Each number is 128 + 24 x the weight over its row's rms, rounded and kept within 0 to 255. Layers, rows and columns count from 0. Numbers have three digits each. The size before them is the row's rms in percent of the matrix's.

# q: layer 3 attention query, 64x64, rms 0.274, rows 0-63, columns 0-63
# k: layer 3 attention key, 64x64, rms 0.292, rows 0-63, columns 0-63
# v: layer 3 attention value, 64x64, rms 0.179, rows 0-35, columns 0-63
# o: layer 3 attention output (transposed), 64x64, rms 0.412, rows 0-35, columns 0-63
q0 094:109137127122113066146088089118165124140129128117134120103177113155111096181134123101101125087114164137127146119119142097081146106128096109110077149116167120152137134136153157119140146118118139
k0 083:127111132112168154124143155119076108155099106096124132117164136116142149116134145178180107136121132157127119107124148178130098078141121102133172151116155140125178145100115107102128151145138149
q1 088:113143118137118091149102096124141141177136137096155122094171118164152091179131142099102156136098157129141158129114118114078159109140099124109111128144139117176118123126097142101148171121107120
k1 086:110085104118125120150152096118123087091160150123107130135111118092138161145116123145139153142103121104119160131096156149145100071134116153156157134107176129148123171114167128085113108135105158
q2 089:105124133089139149121157142125119121136099105159091161127113174093102123075135096123116097121132107148094113125171109169148123118136153121129108163121132168094130130111135119173138127163115181
k2 078:160143159162137102144172097118158142109123150161127108150135111116151088101107165103095165130116131106132102108095125125120138151122080135166124116115156110127107108151159154103091106098152167
q3 097:169135122110150136150153182138121117116108156141105154115101141114140153112083132154157130144163131153096099145164123152147152126165113128109154185155076158101133120138113108134093114115133161
k3 081:137133158135117135142118093110155138090127121155120141147126151115161107135161177105107121161149086134091117152149134124143155204084131125121072083143105138097133113127134146142141103121140117
q4 108:091131136196127117097109140086130188131117119123130089161140104154101136148108133115100118138094132137131144092116170138160085104127128138126109108164153107155133164146098114114121125134105095
k4 101:129120134112119195118075093126095068147155127102118109137122158146108171103157112161143151110139128111119116148117174118122123109144135166138152119114132162108113129145095137140156146105086124
q5 108:131113133120126125130097085165053119142112104116144120116114137149119148106112138142159083129113158089111096100091109090104177141091155140150160146142149116144122116119148137111159088119125116
k5 078:106151132110147167114140155115134170097163144156117155157133167136167151115153150145057115143090146164136166141124135148119155161152148143094138150132116127136133116106120127172146136160102128
q6 109:160113118112123133126130091134145136153147126105151115131151132141175086146136145100143151123094134086138075082096114076100153081106131117138166122139124105123133130150129128130137150153111065
k6 100:120142137161151107102127140130138078123139129134088140092132088053131131163100148121140149147144103171129091132130161077096132124127107132125154152146110158151114144126105106086139111126110151
q7 101:114131140173148145100091123120104176157124108121115128135149100158126158087087139057156134142114142134131112133143111149116154172121123141146102138100152135117150108087112146121164159157112102
k7 108:115123131128161135135124092117128097117121152099134091150142109146136143138143169153178095078106112151112132079145166126138089086138145098116152120104115125109088113084134118115144130127156078
q8 103:111131095112117129138141100104087093130152107125145110102146124170122171152117103127121154111138149170154161162103109111091109160104154163109108120131144110121133124061116119108148122150088096
k8 100:125111142152137135095126106116153122150114145074142086160120146134136143128145078143134168074084134084121120114160151159143099099157136108115101151143136135122153101126148137129164162120106089
q9 098:131128124121137079170115118143122144162163144164110113099121090151126073124118132124092117122097168155108109125133122147106126091156096131127144143112131087146151094135124154176111113094109175
k9 106:114103153164130135140122150120143158156112112094092147137126094108109108118130176089155140085121173157137104094143131146121113149098068136115147109164099121072135145112124123147146120101116131
q10 091:156137142118152136128129160120134178088132143173112175143109103123152106104111141108135103147165124131099063155147115156126129143158148172143088135107104152108105120149117122166128097111103125
k10 114:180144158133110135132144129135150172137153151152140178119074150133121063136150133141181117098150147107130134151146094146113140163112121143120104165143089153142114106140145129142110138147145118
q11 100:160127164134146107119097143129165116139111159113123131152146122127143156169146116117155138143122167090090065163134106147152093100144143141111133117180076143104114123099127169119130143113112112
k11 103:090102137156101163117101137161105115156134111132092110110102128171132160150147130153130134145131121114094126105120167086144113079102150141114143126152142143088153143113138152101150181164093126
q12 104:107101189125126121112144116133138120141132119169139189128095157187122126129108138103177135130128111122144132158124149096101130107097154156116138123155141121113135176167163137143155103116093140
k12 106:132098106155140111125112109111152130127131105097116135168157149115139172107176102119118159146073148129138134131129158098149136064130103111136187133148121118138147141090108145098150153161143135
q13 102:155137122120123166117091114115126133129124138093132102137139125129105098142129152092105064147118108082153146078133130150131115148127143185111125092127113132182170088159131141111154138142111150
k13 104:094099141093103126176102138161075115117096130117099152144138088089124118167137120132147126082122116127080164128122146093146123121109108123141147107093138142149130111115153122175120141137153090
q14 098:131149126139186143150114135131096073166151114144091172126137189117106123115125135146099119141103112111141160134095119111115098154123112109142150149123115144092151161150119104123100155125090162
k14 094:133110160122111133120053141105137127157123105136146094143128150122100127110097113118134140093139144123159159128145137139131102138123139155084166120075136070142090107069133103109118122129130148
q15 090:157137133077110129124134168134079131075085139164112097145094107150145135104158120121158095142116125099158167145144159092112121110153110138113100127161111137110154137131087132116134165119119137
k15 089:133071090118157132128124141183163136161111132096083130126134183131133106150131116162133120157181112125139124098132128106157116141125143099126128148120095071151125139152137108145167134103137116
q16 064:107153131130113130122135101144117120117132119141133111133147131144120105149115105102067111147071159110144173141129122112063148151103094180153154110122120089087107136125102145102127154136101152
k16 065:146135107168098118104122106119109134162135112116163131077157124166116115172142103130153125128132132142117143104155108144124119091080066105107127147161157122172140145101129156090121151152107113
q17 065:143121104106139117103145173149091148129140136149106119094132097089143150130163131144113138130155151156132106122135135139097149158147133112094139131172091175178152128102132123106106142171145184
k17 085:154131152137082146111170114117123138147118102141133121131167173144121080155154122121160138157137107153116129102120114115130149128130122087156128133123170085120138141108118127103086159160098061
q18 085:142140135144082193110162142131108141111127132139146153106098144143098160079134119149193105124172122095097076135143112144141121119140157130126112137111110123127139117164088107129099123145137112
k18 087:140143146139116117125096118101150150126114113115139100141117119170113087126099154121145093100156135094105105142105132073141129154148151134105080127117111123160120112172121157182154107075121104
q19 076:171124101131087098091142150128138107110127138140127141122117099143118139148101140142084153096186130091159143129131129111155145144158092105135114153075168151126111106155141155086120134129159104
k19 087:149118135111189179127095153114098143139115140109145108120165116180122125107116123137195115102111118122107161137114141108094151091172085159120140115129146115137115125149112120153134109130164128
q20 112:157104075108046135132113127114109099165158154136154126138129127127100136151131144113140093094136151130188151118100112088131151133116107108118180121110120150133149113148155120122111148140124142
k20 102:101148140125121102108104139084129198181093153121147143126112144136091146152142120104133100144136120115116168096104111150118130146163122122109116144134160105149157129090129092105132094170128097
q21 083:142097133107170121121131133076106147111163125126136155107131126112147075143164142128146134129113141110088065132127127104182109103148153155129116163153090139069149128141102130114125124133132146
k21 111:162148149156135112177117118105083136114107096131115113159103158143140085119115148142108122173116156114102099151128165107122098173143140150131105086135156168136103111136173142126138103105140119
q22 088:128215128087119144124144123140128112137131179147084133127144133138122104109125098123171132141137176127128110161125134096114133130103168160155141098152127142130138107145133127143176089102145109
k22 101:175123113096156148160110137147097144139154167114152133127116124134140080150108138108120119149116103114130130106119145124106086132107140145140128068176119104096131132128107083127115075118177157
q23 102:125162121109091137116153141134123143103135100140134153185186142142102133173167081134131130159111132109169155116111139100102150152123106115116138144100133083162128166119127116121155122142085137
k23 099:158090123123154159118142108137137134093082146083153113125141105147140156118133081153126111119170156151104173165114152072122156109142124129124087128144093110149105087122131106125121123111156130
q24 092:109135176095093152116150115168139105164134131100157097124134128154119098161101154124160089102108151115103157122070148122121116114106148145106131145113114133084157121106169092136138147119126100
k24 110:170155116159119106191157129139131132094119127148126105089115110115157093136122156080103155162151150113132157132159124119127126178119147132137114105132119113127116112140173150137118104153192128
q25 100:110144117144172160129182160168147160138139136141089157121136120118137178100146124112110149168146118171087145162122150123133113165125114164123163084150140106108142116117084123138130125112128130
k25 092:126128116195123106121093114107121157153147121086149100128164129134118181156125086106141086123145171162138138131101182147155126143121134145100121115123102152136121181123119133152143136104131126
q26 104:146117124128128102136157170164154132109155137154121169101130119069139111084112106133104090096144124092132181134072111145147156112146113135136117151114101139107099112143140093145109100143147142
k26 115:108107110112119144117106110128121133154137133089127104086146111113142166156142120117128140126142117151167164091125133165130169084156096115132146149111165120132166114096102107066122129154087094
q27 111:133136117138104159116146066118127144121079124122101121156145129159133125141138135143104084135105158159136104116119148108118092135129136109141162155113166131078072113107136064127158151142120118
k27 097:084113146117151129150128121110113112130143128113148115106112111149139095112121133105124147138154094127160150129150167129143121130155094115085098145131141167144107135092096139123145138116231155
q28 099:095138159157123135106104125137138106177126151142122122164141160149114144140102123120105096109135157124177127107104127154104113111166122116131109099078182126135100138162089133108101134126068118
k28 092:102147117098106113116102121139148207111117122118102154107115124137120108142159156139171110126116138123176126095129085138147140151124133133059110100089129127137117093124124156165126141095135124
q29 105:059086141164093114114129130129135117104105130159062114090118107114131138142103108130121139137136116154125115106147106119148121162142162122161098129135109097076143107123147139125149173092116130
k29 111:093185117157122136129146105091153146092126134128113162156122102141136124145096128159110155151151134107155127138151089106149085136119174101121127129131095117138151102176079106133115096132153149
q30 101:162100116131141162126182136132074130150123156120109128142170133133107101111106098118122098092143138140155093105076165135153143116081123140151117145135128112139162143151114154121148095148090099
k30 090:137104105108093166115121098176139137149131144090146117131124127121122121132119152144128128129081120154124131143136176106138093133187131184100188111121159149134114138100102133128134114111147078
q31 095:138092111131151116115127126122138118119108139104139152153144208111114142099132122097118133110116166150135174130143145099139086169164142110147148135169128101125148120125175154131137085094160115
k31 084:085127171113163150131088111155119119126109138148122137112120147065114163133092135108110117138124182137095126155113086142133097146167159172136114144153130102105131101135098156136146144154145126
v0 080:154128165141122147116117152101133116120123108121103139090117121144131142109107099145114139171111116106130148141140117080109135125097154097075094140170120142090140085127127167083158122149186118
o0 075:128129125160106156081101102140095135146112143122151134113125131110132129140128165182119150102142137124119143139095133112147062162138120118128149098135140150127075160103162143078118130143076145
v1 105:124102148124118120141132172123066109142131089130135135141105135146153165107115134137124132098116122130165155150116108196130106143149102146073118119125078150125119145146100127139170098119172143
o1 110:151101150104113140112151132122103097159152154133114122126135135121123121149121080114138111099184122104143176142145129123089125057179093134134154166140119178114121099106131105119112118140115131
v2 092:160079149119129115148141080123117133145106098122179122131089126081117141081151160167151118098099090129122125094098098174119102111141140094138117142146128089124146140117142111155113133132143140
o2 100:115089145103146129154139121107139093123152151136110169180116152084084115135129138144065102155157124171158135164141125119090109088131126116133120150098148143113111109116130098137105138110122159
v3 097:146114142059064122132100108139139119167148152126147105154162127109113121111171109135165141115142161136086141136113103116161160082130130136127112123117093100123125120091141139114146113145164148
o3 099:114135130096131119145086094145100101117159092138154127119128112108154082109138123093098127123122150142116110168127108139121153158095093179124085128099123107152085112130153097166119138124132175
v4 099:090143119098060145174140116135139131150137167138104136112102167103131139128166133112150106102090119126121188163108126114146135159116143113129170154147138137120131161093114117135109145084126137
o4 103:158085111142138112130127110128140133134151155119121147140148117119127107113172116094090105168091142073127097151106147120126137106084144088119101175182122118128122136094124088140093127137095130
v5 110:126147130141123096155131094085117105108151202126158151163112085117119114103081139149145114165128146125148173143132144136174127102154139136114136148139107175120142142117148149098126132098110113
o5 112:113133122117145130127113098112123135152137101138160153130124122126107133128148146077164079106096130148127026125135102158110137123114137121092148139152140124128095106091150154100097117106134117
v6 094:088078132092141133100152150123108106121107118128109122099103108137164138100134142154119103106157117119149124129138079150090096138102161137156114136155092126132151106120149198146156129156100125
o6 093:135124134119100134126134149112109084098161122102120161088088112112127131149120141133132133115164075143144156135102088157120102126113159124059110070114103153116140128111129090149144119154111118
v7 102:148146110110148097144141134154127157142119124113102090136150137164110134106099120100155108100105126141132155154124081163165156123167107119097081087119148121159158163114134167178111127117112129
o7 106:144114161128155116126092127134096094170126116143159085136130151120159167146157094077150070132129128120100153139131085133144142108126166141141114111145105138151140126167151108117155168129125098
v8 087:138105129120105152110107129107159136136173148104131085111144122095129103197157159095148089110112124102138125126077141152115133133110105092108101139127179134139122153145145143131099127150140083
o8 087:141150138131103126156124163159164122130107108145109117173118095121119137085128092132121173166132135101148135146120112131167099167117130122133141147136163091132194123109133094111150154097086120
v9 103:135177137119123115128144153085146112162117105142074133132145103115096135127087121126102138140087073142128113183104168145127168134157143137111077143111122125111117139152152131133153139108093131
o9 099:138116132117129158095104113126096139191141171143126142145134147164146140138130140117167111105108112101173125142133138097138136079115120096155162115136170127160119181176162137117136147111110119
v10 108:120089120102165151106131121126121172118157110136108147136099135154133128148102106113188112175132115138148154154141084117089130099112129135104146116115114098172080145153178123155147119138113122
o10 114:131128122151160172137104114136151116111117139135106128131099132156154137135130123113200133159149145160079180156129081144101092159140120144140124119083093153118140132101122123150097140138096107
v11 097:140095150120082135129082124158156100123155137090116106148138163137112142120123159090131100118119154122150151111137113093156136169122126114138149060145130145129122108154172141164151171120155131
o11 096:116158081161132140103122145137159095120119099132118074127125162115141112101160128111102142148144140086117164104159143133105065134120141123121127124152113098096156090115150097121105172126103145
v12 101:101148126133085150163136128142124097160108141135126172119132093098104160108097120154117121121120125125104102119117087169161112159108109146153194137142131167115100160137157107128119113169137105
o12 107:158102107100125093131120159087180094121163157144091169121125099128129170117132096123102127150146080112150137133136166135101129094106124136117141168145125114082115134120122139140087114147144157
v13 084:158129152154091124088130121150106160110118147122151132091131161146093110104154136138126077086125114129123124076080135079148160106152120127118123137135144154164112135146157140090110144151161118
o13 089:096144147131150120139095116132138142146110109165124142132143110104170072135128083175111143172095109157133112142155134165156075146116147161125132115148120112130149130104093124104116159168117102
v14 075:123151127157134122123128133137091171118136098177123108123126083124103142100088143117143116167141131160098144126142158096080137124167127184120089117133161160134145122156119097120150141119123176
o14 071:127110142150169151086117113112090133154124133137156132137139125183145120149133160129168153129146131135121112098132125138086133098171134199176138121127152132108131154147093141133139170107100107
v15 104:141094121095096124130144151095142094149132102105133125132121091096125098107161116139090163119161157114126117110137126147111143098126120120099128154073133156130095078089136111190111132113101135
o15 097:105105122100114123123151179107130110115161095145137120147115127125094121154099117120157170105122169114118107137146166125091140122126129105115097126093129124159089190139171126137158104141153176
v16 103:144146143114157176186151106166154149097158108102113121120132112095094126127082109149120107117124112155139168176100138108163115115110110126101088155124138130117135141110093131169115110145115106
o16 108:153117122144108116124095138143164112135124152133152155128106134086104175131120170125151087116082139109092170131078127105132134087137143128155131137167160139123091145135171145131158169125113139
v17 107:114144157151122105119140156116115128129134128109139102153144099131146109180106154083129112132121127161130123131119183108159085123086112173147105181120118091132121144156133153154174137090148138
o17 108:121158121152120114130148152173122146149147123087119169128168128147096119092104152122161114105144153146113115113157128137140162132151122180107134083164174109169150122172101139123118135093129134
v18 085:128155133156123138147141120143122122097168157132093130147136190146096147108130125132090155134152140131120104171110128107090169111107148137191110123162106128139123161132121126107172148168102107
o18 090:136166091118086164123096112166150109098087133143137175086108141123166135117127140152124117156113077102113135171106112134092109154101116119168135133149128125136164110119115140139129120148155091
v19 102:111162130117124141128131126156111172146108150146135099166164165149141128160108129186152135129175150157165128137166138140131129128172097117135132103111123108179142119153164109133143103098091139
o19 104:144144163087130149110106106155105148115133134108147066125130141143144156142139110120188104140130160144138131088109149125125143099109112140155113125120073105123144093130132165119194139105146115
v20 093:101129106140159115126123176172149132104123139093143129166121121144132120123148146117074112148126147145162156164126141131087151134077114138110076136127151161076090095115138133093147125136128117
o20 093:143173101150106164113179166149126122133081143076155099140098122144113137138102132116160157146141135123118164154114106117145116133128080148135125107173168159122126124101154136111121117159150107
v21 097:122139142147135154143135075112122151168158134137159145142158091154181122149153138115115136166123132133132171150137102090104161137102080136088117157155143110135182126134116135139120140171119139
o21 105:122128139137105170122136099129110110108123114114171156158144115141082145078133140097137116127123154162096143118126153084159125180154154175159145170129128131126117125134118109125125087134085093
v22 105:118140113154125129148115154126167128117115132121132092108104101128148112119123155117156113106072083162134125136109175142131151152137081097158137168123133154155144086122160130167141173147164150
o22 096:122098134152144142087120159154127132111119139129140111158150143148090121074119133127124121131129079120162096169126165144172114109166107120140108131127140095168120139176136089122116181131095131
v23 088:113140117123154178132121132127121134121146119133079116108132127134131128164116138097086139140100135141123137135118105091173108173175155132180106143111109148128116136141121144122095180181123180
o23 099:155144080138158125133115133102143128163154121140132127063167116145132114099102142115147132103100088080126129125099126130182163116146186105116129161122134129121153119161137128125163146134109103
v24 111:087101154115133137146106093134144178154126117125135149098151113151077104129138062102126110130118119146151145130097121121105168152117130140136133123142119102132153123144084157151079140164137081
o24 103:123139094156119122158122158138133119128096112140147119095088094113115151132153139157123100163089102149119171130144140078139104180137137157143130148138127131134110159104141091180148123109090092
v25 102:107111103190120162153083145085153135109114132114088127153156101119103095139100126111148174156145149126108136106141142104103113117137157090140108149186125153134081132131121117115128108132147120
o25 103:137121118164142122116078147152137129131099114126144133087132149135113127106096169144159159131136127105133107116143124118119093195151099088128070145152169140122146135115141181148113128100141159
v26 100:137159130105106139129151124071145123091149125109132100150123155084101108106163109077107165165131145160158098144130184117113154109118116158122132131134113113139099174115127116135129100169131132
o26 112:110147112132130157132093124196192140127113125140108131127160103142129112136127145137134167131137124134126093155166083143137129143114084116189123149125182115156117130145105125140121081135141133
v27 090:158119125107144155146117107121104114121077109171113124157124125146139135106152144132155115128127163198114141145129141113161096102121125131119136114095123084086102131134102104096088117150180098
o27 089:129128093121157109161103098129121062137126127134116119151136099121123124125152106160101121137123185150114143137058128091138164104167082135138126125131119146115125104125108142116117116103122187
v28 096:132123088148165092122122118166156143142128161130096148127129073135157128137107160113073125114100134118149113160104125113134180111121089156156113090100139107110148128136135106121143124176095145
o28 085:140113110132138177148159125124123121102102086149134149159072142169172162111116148065133128127105081148117173128115136100159165154121114152140133104136144123101146115150125117138120129147150114
v29 097:143112108117094116139093162116131168188116153088084140079136147142152129129118133098101154163124137116151134122124111095122153137112126157107142141145158131135183162135101142181135122145109112
o29 095:156064106127148117133143148165139138117106087124123147110135161126161148106162125102136172145148119139099139122171152088119146167109183125141130151173140117132120155127142125108143090133096106
v30 095:107144124139164118115182140069150141124144143126129090168125098119129133121107099095124163149134162094084106141122091148146110117118122090163149093135159115100163115136150132091096119127142116
o30 082:138130137131125146149101143105132138149139089131149116125126092169128212167115121129098103104148125101134100110089098154119140169112122122138115091094116107146113112139111130086155129086147157
v31 091:113124111169150158107173108101137165112121114136095128137160110151145114114148121095111135095140137108139139122124118090116170108122100086087140087165131110160101129116144136088081084148132138
o31 096:116120175174132160135071098126137121134107105147139121136128109142148129152108127125134133132116148125109160093129114121179075193122121115146073109144110150119141137116080121142118099164135124
q32 084:108104105088070137097096135132153114143139131165153159122131147155140132120137165089157116108091143103163148107132100116107152140105121092141139074115133148113151147152121128111145175155142156
k32 098:158180148099132096122148136144107115144096136129155124116110125154173067164142154147134120160082092117117126089141123099153111123130136139128147170123126150179169135127144157152142110129124151
q33 099:149109072162064145124122167143125118132116082165139096124135116129126105105129101125140133113160160133146152119123092139149106189136138084123135141120134117121110127116137144149076173145140126
k33 084:108129125144158152135133172124146118142104110158109089094107121106133093115139143120122146115093112128065123092114060115127148119133120138138121065149091122141133136120108117122154096114180139
q34 063:182169135135157152093132147135117120132124137137131140156156113125138101121121119114138140144133136098119113171172100078145111128107100158176136109137100153159124103109146095139168071093135140
k34 093:109169150121190100136145136116113156152155111168138101167138119135107116164115117155091115120102158120116135109136119122133111116101167151113107146131125143104112176143145166155120062121106144
q35 103:134149115132168124118112165133167111139094148140117112155130115128128119112135112130111129108125114137117139121158099115095107111171153209123129088113118135164125115145102120160142099098122205
k35 087:157152151112131101127125143131075094098119139124123104127079160147139136113091142139099111149134081076135143160143129149101104128135105128139066145107110163104109104171121129141136113091130110
q36 087:152132143158106140143138113125130132141141128137139140111130130110132178120103149171103129065120085164151132074100146142125122128127104135095157103109120095122143160143152081097130162184122114
k36 099:101111119122161114133086122135104090121142121142115123139157084116105160159131101114129158126118124141150147103154094119117107140133109084121153166104170117123149160052157093114124126148092135
q37 080:162165168165121113103128156177143145111109142121137146114133158100137071133147106118160132153122165104119091148144123147181121101108142154122070135090118151106135110123143152127140118108132111
k37 101:166112116115118080171146104107153172112175094162132126121102128132160119109123135091089117160134100104132105120136157134111142137082153147142119131138106128095129133146124129165100089126171094
q38 124:143106132105126101093122164126140124142105150086165122105134114119098136093103153130120154095126129143139108087122135142154184144159117124097145175095180142137095088099132132113115103109102104
k38 121:127168106163178154143107121120108112114125112126125141169165110138141112125113128195155112117134173133132130075121109129091094113161120122163077121112138134175133125129140147105149143140152142
q39 094:137115133135117115146102119094144101132117152122156141128144120129142094148162095140135087126092190120119099156129152156123141076132130083124101127068097099102149126164122105104115092148145114
k39 099:157129140098120157156124093146136172129165151123132132154107134102146066112113129129139137168177136124136130126152093114125128147132115129130147101147118142161128082153168126118145059133138085
q40 125:124144122162112099106148141141149116152093128162111146141104102110134114092126092173118141122086149146113144101178071146130132179132122163142138184166119109119155144122142114115143122131116155
k40 100:093127098090149110125127094126105097096156149125135112120130105078133138148120131178116159093173090129100130152121130121128122160165149139121156093117126133100148069120114174112130136162118133
q41 110:086135129126110152116130149165114131116114075139123109100114120142176100137152069164135102151135124157106141147128149116133109173114144178096125098133089102103130115153097134173114121139147121
k41 106:128113102113133183105111172095145132101140129125118095094154122131142131124179151105126141098113099112164151133189157132115132118129113090148132169128131129156144131097133072109120129132098091
q42 111:153100150151150114118079142148123166125108094158123169135154093116123133142153149164141130085119160140108109111079154119087170161152146165120108161125101137128129149170147137138146127124147147
k42 104:168177184085100084156127114141150140134134127142140129106124106072129089114106150130130120117114094116120126112145095125130136140153129142155137088100088150131114104133143092118098106110168112
q43 097:143106114135180085164132167127108138085116170117129137104129128113105087143141137138109167122097102157154135126111119109103127116158147125141133166159123124115134177152186117126083096142121137
k43 137:075129130139112160129090101156151072166101133125145132148158129111124174142171117127129178115119113149149130150127118120103105117154127135126124128111178115150137105089112133128145189112111104
q44 108:105115108124112125144149105117130112100106158132099170099102092144114155152150101126174135097123126142133116083134159104153104148145203137122083137141135103117119141100105119135111144176108105
k44 107:157154142138126081114149112104143117117140109109133138146096163175160117097137119105106131111111129093176093149154116160131101111108151152132097119155118133158143093150106113166144104084172128
q45 110:132072164151152084104136116128095119175140110128152140118134145150141127131151146142150134079121175102135092158105134134099123106101154124060084122144140098139116137112151148134140131132099131
k45 105:127115152132171144140136102141138110125160135099136125104158059159123166126162123135143116173090122116101109139143122108128131094126127131120152117112144108142119058138137142155134148170092083
q46 108:116156129149139125130159146100121160152175154149126091160096134135089096088126131126173113091114142107158150134099126111168129124137161171119117143109129150116119130129137138131105138106083063
k46 103:106058128101167145145119106164115123106120134094127122142168130152106132135125143142104136105129133191155107136109124154130141115105129119138074117137149140140127097143159113119175189150121139
q47 116:121174132106138135118129118130155132127147126119102063098117096146157094140135097161144154091113132139139150067182107114139138102140125088176131157116114138093163108126152127144132145144117117
k47 112:135105112122158152108123153113140113119104120144139160173149150124074145155143128128110129164148102111119124130129172123116064146128154118117117092157134132185088143102089107122156127128155168
q48 095:134057102086150128160112104114115103134123127105100140145140138097070166117131125127116143116164131180134097135088150172107123103147124141143116123122113080119094139119119099125136127126089135
k48 074:125180097116111111127096136132116115123115135121116130142154097099126138124136115143117137141115158128123164136163132074124101171134074076086156161094183119098145127081127131133106145137123126
q49 089:151104146114148138106094065107124104156156138080134154150158145082112174121152130116146130107139095161176074139088127123111151121135146131152133146098140105144114148143119116144121111137151111
k49 094:119092103111102125121122167142144114131103070150127094139137096136120143128112124135097150129156111143110179150157110110162128148170109113125119145099161102119124135077135072128133179147121106
q50 108:163087129129099117122134099105168127154136128101091174137140127120071158155118124109110130126114108145150100095066156119126156108133130091138130107118117083127101129148159135089116146121104096
k50 100:080118167168157123069124139147107098134132109145134098142132114093165098113134092120121142146081161135103112139164102132094076103101122132146150138125138098125132115110117142132131150125109173
q51 110:073127111135079140142154181124127150129122081132108127107135112096133130160138106146155112160142120118135082189119134125156156171120102094099133113129107141134123131100117088096137124115161135
k51 103:129137094187086162150141140158141148130117116130131125128124136131182144133116174095156125175131126160131127071103126143133138177101128086128095134152107116106158105123114106104163131132142122
q52 082:100078127113141135120168124084144114150135129111162132150145109149127192147121151151150129083165135147141132124091134111110118102146114132108166128153133096134108126133058104116144118125166154
k52 092:125075127120100103135115129121176140126145137137110109092098120127128094116189089133147159097141126112129135104121157125127132117112140067092167123083155131133115089119116110142121169103112103
q53 099:131124132138146121154153182128082120144116127162167131125141109126139085101093125159119142146134148151082141153134103111171116142121081090115121185158105104159145142116160136148120124144136163
k53 096:144162109104125147146125097123130134102124126112116165111156127120092145096125113150116124113140161092089186159129156093129163151160138142122079090128141097118111126184138115140103120084110138
q54 108:105113145091105100128113078072106140165154139153143115147107118098146090106098160146115075114115159140127142139116111108122158124139141132068148138119163128098112093120150134133104098106125130
k54 109:138174167181139155112101139078122148106123105101126159073100115152149103145137135152138134098138100107130111128157156127153145161139138160112106107128101126153148119165125155118166119142170123
q55 105:164161156122123138161093163115098134080108137126144136122124097148123084128107141087134152145143140118119123150171123121148127137126141091126120138166098158164078119088140180156100146111145120
k55 110:134118173180129128126152149111148170111120113142060153123103160142139111096108126108104130099120161115086112144108142123129130135123147141164093131080135113140152113130107177114136140141175107
q56 106:119117112150122152122099117146110129107152111102125141145138106136127159173124117140129097111104138109153176142120128115155101094126149100131113093078161137151135071166134061084117108129116116
k56 108:093092123144119092097134122136122130134148146105170123118179110114103159123128095144148127136121147116133136104104139149172160092072140092123109123134130097169147127097096173111139157147159153
q57 107:133125129138150116101063129089136106140135120137151140094137148151133156126153137080131113148117107140177182103085143106126092127138081139153131126100142074125152133136109146108143145161123156
k57 107:080096146096119139115150122145085109124101139124170119112135148135115148136104095122083151093097152119098159143121128070180130090145121109150167141122169152146148138142140127123165124124122114
q58 100:150124118117141118139111153168143131096150106153121132087115174142114061162162154134118108126129153163115084115134065106140096121139118112129086132117112134161156126152157144110101160124128135
k58 108:127101150094117143135134161174153125161128125144147150156124104127129103156115140124218130141184105121137097143104072131147129112143087129112138105149108134130108109099134092133114119140116114
q59 126:133111128101116107104126109124172099149147117113107128145138162108114164123119144126092164059153171132138126097087116167108152083154104143135152130116155130122107121144094095090137147136156126
k59 106:100122088123158167129129154152123109131116093148087126091158147124147118162154110130161143130113061141124132123090141130100125113145189177119128111120142119134128114129125140092137109161113080
q60 114:169144171119116120140143143144121114160156133070120148096110142142152136081155127110126150134129106084120151125127104126150118127121131165166118129133141128157161102129109116172110125070118188
k60 104:106124141146163140129126133165114146117121124170135124143102159136177122145148090144135123129147172084147150184105145121135114158108132117169142133119121122140106151118146145075064156139095114
q61 110:139130117160144156141116111127091108141127098127116100113126122190123193105138139145120102130102126094110130128129126156106126132170125147181141116166170140136135149139165097085105148156130093
k61 117:133156165120145123112124108120162150129170136129133129113114133110141141160126160127098090095143135085093117130086137117159124141115133180121093098163051147100142130140132115173148117112114136
q62 112:120129118148127077154180155142113075120131139133113136161137128127144134164134126138110047123125141105140105096140141152110157094132080152149151139110130130158113113110111181156133119130113145
k62 110:137145107159139178112138102127092138179173094132080119125122131126114129097130137174111136137145116145138114170133096129147117085116142089146167086133144109126107136127097126101158134100090114
q63 097:127091098112080119086136132157162146128124154099165120128154156117175119150170128131152169167095110135149106108116110095163132099141104155111169135132118127129112145103114161109101135100119146
k63 102:108189108141110138163162132143140122126070100111095106143101137111129149116085164124127125174146114101121105124139162095125119101132132120139092119146105115113142127173135163116093084108134150
v32 099:128127127102151153103124146175164132148166081098155082120129124141156119109114170146151095149183104110140165131149125108133133145097143113130117138138118144119169099160135147079158146140135107
o32 098:102119110156108157156106110101125109157083096146104112117093136125155108137151136159162107152121119133128146094126141146149112156171117139119122129143135177127142153142175068137096145159086116
v33 104:140155125124154133157147096102106140120157147103120113083149094102124110184112127134108136157101095107116132138143156118139135109136154104094101104132090129165096167120130131110079170156161149
o33 104:157146127123092142095196132150116125113130136095109114114100116123102133100116116131150158155149137157116137154114162100130172121134138160070106085131113106133118149083128124165157148091142140
v34 096:132125130149125087092149139147160144143143146128077132118157136113099119197083123119153119123150113060132134084110134143121137110159160116124128104145128137140103093147161118131095159140152147
o34 087:110147120115165099113160186163132092163147104140102154097109133136131112125158140142142149124102092114146105175096124149113158131095135197112128105136105113137108142109123091157111131139114119
v35 111:094105144099168140110132077128117123123147138125139125143100162149104145142127110079140118124130106135148106124133116163093108145072151127181115135100107168150115119086177119145121154096098127
o35 120:143117162113131072163110123105132094166142119150157134128204107126130146152101111124109117156128161133125084148143147127137130158104168094142113119124131129161090134114177142129110153125116159